python train.py --extras=["some layers without attention", "local attention windows", "paired heads", "shifted keys", "gated attention", "capped logits"] --init_std_up=0.0187 --optimizer="muon_variant" --beta1=0.95
Each number is 128 + 32 x the weight over its row's rms, rounded and kept within 0 to 255. Layers, rows and columns count from 0. The size above them is the row's rms in percent of the matrix's.

# layer 5 attention key, 384x384, rms 0.191, rows 0-39, columns 32-63
size [ 28  30  29  33  40  46  37  43  47  46  62  43  63  65  65  64  62  60  69  67  70  62  64  58  29  30  30  34  35  39  45  47  46  55  45  54  59  63  65  59]
[[147 121  75 121  99 107 167 129  79 119 145 142 115 100 192 110 160 138 135 138 108 141 124 140 131 179 106 113 184 173 137  74]
 [145 165 175 103 126 119  88 100 120 114 135 159 133 135 174  70 131 200 132 130 206 154 202  91 105 103 140 174 143 146 120 124]
 [173  90 136 100  75 131 125 116 144 104 140 112 100 138 111 142  87  94 147  74 169  97 130 119 120 204 117 100 171  91 168 185]
 [167  96 121 109 120 125 143 115 153 168 100 141 118  99 132  98 133 133 137 178 128 146 154 142 139 145 136  82 120 108  97 127]
 [110 142 137 180 150  81 126 153 145 155  85 131 108 108 141 153 143 138  53  47  72 186  96 151 154  81 105  38 156 107 161 128]
 [176 104 132 140 126 133 139 113 148 171 147 139  75 141 111 108 132  89 152 143 228 100 171 145  95  74 168 183 161 142  87 215]
 [159 101 144 184 101 130 159  58 104 118 244 141 150 155 124 173 101 105 167 177 178 128 105 123 157 128 146 103 145  92 162 154]
 [ 79 163 133 109  96 106  80 165 117 119 131 122 153 124  72 126 103  96 154 135 111 123 112 149 153 129 142 128 116 151  93 162]
 [122 132 101 147 116 157  75 144 153  98 136 138 169 120 207 127 102 152 134 173 155 151 181 126  70 180 129 110 152 140 100 131]
 [110 117 180 122 141 133  82 153 130 145 123  86 103  87  81 112 136 129 120 113  79 168 112 170 109 145  77  98 117 102 179  85]
 [137  99 135 121 114  82  96 133  73 129 148 161 129 142 114 121  76 142 116 154 166 176 102  84 147 152 165  95 171 151  76 155]
 [168 114 157 137 158 137 102 142 133 140 117 149 120  73 119  98 123 105 206 147 105  87 103  77 115 124 148 127 139 114 122 136]
 [145 114 157 123 107 144 128 155 126 145  59 143  91 150 102 144 150 172  94  83 155 138 174 149 167 149 176 160 176 133 145 102]
 [105 161 194 133 138 115 122  84 104 110  75  73  86  93 142 118 166  93 147 143 114 130 121  81 110 161  20 134 169 138 149 142]
 [118 118 181 139 161 135  92 126 152 125 129  84 117 175 145 135 162 139 131 164 161  85 113 139 110 165 110 186 171 131 129 144]
 [ 76  82 170 111 142 156 146  90 103 172 206 134 141 206 123  85 165 159 106  84 129 107 138 137  89 139 113 129 123 175 113 184]
 [ 73 165 114  72 150 116  90 138 148  69 157  82 185  92 107 106 121 137  89 159 174  98  95 109 103 118 161 149  96  99 157 144]
 [123 156 142 157 141 135 178 110 124 100  86 108 126 127 119 147 121  73 143 129 139 113 136 152 156 159 125 139 110 162 109  62]
 [128 110 121 157 159 127 158  91 135 183 199 131 100 129 143 167 142 119 166 115  65  99 128 145 160 100  94 159 154 146 183 130]
 [ 89 106  88 170 144 150 166 140  88 149 124  92  75 155  86 130 166  62 137 158 121 130 149 109 144  97 111 143 130  96  66 156]
 [143  85  66 148 169 174 142 162  83 170 146 123 143 134 105 163 188 160 120 128 147 116 131 135 122  64 159 108 105 188 142 201]
 [141 109 138 124  96 115  87 117 161 180 133 155 158 130 153  82 186 147  88 109 124  96 189 184  34  73 140  79  75 165 128 152]
 [ 92 154 145 153  98 105 175 120 123 100  93  53  96 162 132 152 115 117 156 150 159 110  70 176  94 162  91 111 167 173  67 133]
 [137 168 194 207 129 168 139 174 149 122  72 154 158 129 173  94  50  85 125 144 215 106 134  75 131 115  81 118 156 147 108 105]
 [126 177 162 150 119 130  78 143 151 118 123 102  94 132 150 102 157 170 158 127 177 157 168 141 144  86 179 154 143 157 129 111]
 [118  93 131 100 123 144 126 127 151 129 110 185 155 109 138  62 127 101 122 138 105 100 129 131 137 124  92 125 146  96 154 138]
 [ 89  96 191 160 142 141 142 124  62 184 109 151 141 164 103 136 139  90 141 107  88 114 130  94 108 103 132 171  77 148 111 114]
 [131 128 106 125 106 159 128  79 157 100 135  84 112 172 157  94  86 180 116 125 138  71 148 121 116 113 138 100 115 117 144   0]
 [148 101 161  77  66 132 122 142 162 127 195  84 174 176 117  64 119 130  74 114 159 125 145 136 153 177 144 129 124 103 120  12]
 [132 145 110  91 151  85 142 141 152 142 109 134  98 102 113  99 107 139 133 123 118 134 197 177  76  67 160 152 158  94 151 110]
 [115 133 125  97  86 148 160 177  93 147 152 107 185 100 124  73  84 123 167 178 175 119 104  82 121 115 151 167 111 128 102 157]
 [ 94 146 126 147 136 106 105 197 161  82  48 126 115 110 140 145 220 133 131  81  91 128 170 180 133 130  82 105  82  75 170  68]
 [146 146 101  91 115 124 139 128 189 179 148 121 137 147 154 141 158 109 161  96 130 169 174 159 165 148 110 134 134 160 175 118]
 [ 86 122 131 152 175 130 136 123 169 111 137 129 136 109 167 109 172 130 106 124 125 180 178 161  98 124 107  76 125 126 136 108]
 [144 135 150 113  72 171 105 134 107  49  98 119 136 120 135 113  90  91 112 192 118 130 131  92 106 208 115 120 113 107 109 126]
 [123 129 105 144  86 136 186  99 133 123 110  81  97 126 126 155 193 111  68 177 107 161 156 129  96 118 142  92 146  84 177 152]
 [151 108 179 145 172 115 127 144 134 143 121 126  90 135 130  98 180  85 151 122 112 113 113 193 113 112  85 121 110 100 126 117]
 [124  92  93  94 115  79 118 155 123 192  57 163 121  99 171 171 138 110  99 150 137  83 113 137 151 154 138 137 118 159 154  79]
 [121  99  75 135 162 123 130 142 117 166 106  62 156 122 157 117 133 138 132 131 162 158 144 151 106 102 125 123 126 136 149  97]
 [145 145 143 118 162 104 116 140  66 109  89 125  97 122  91 144 157 112  88 103 103 130  78 164 101  86 139 141 122 126 100 126]]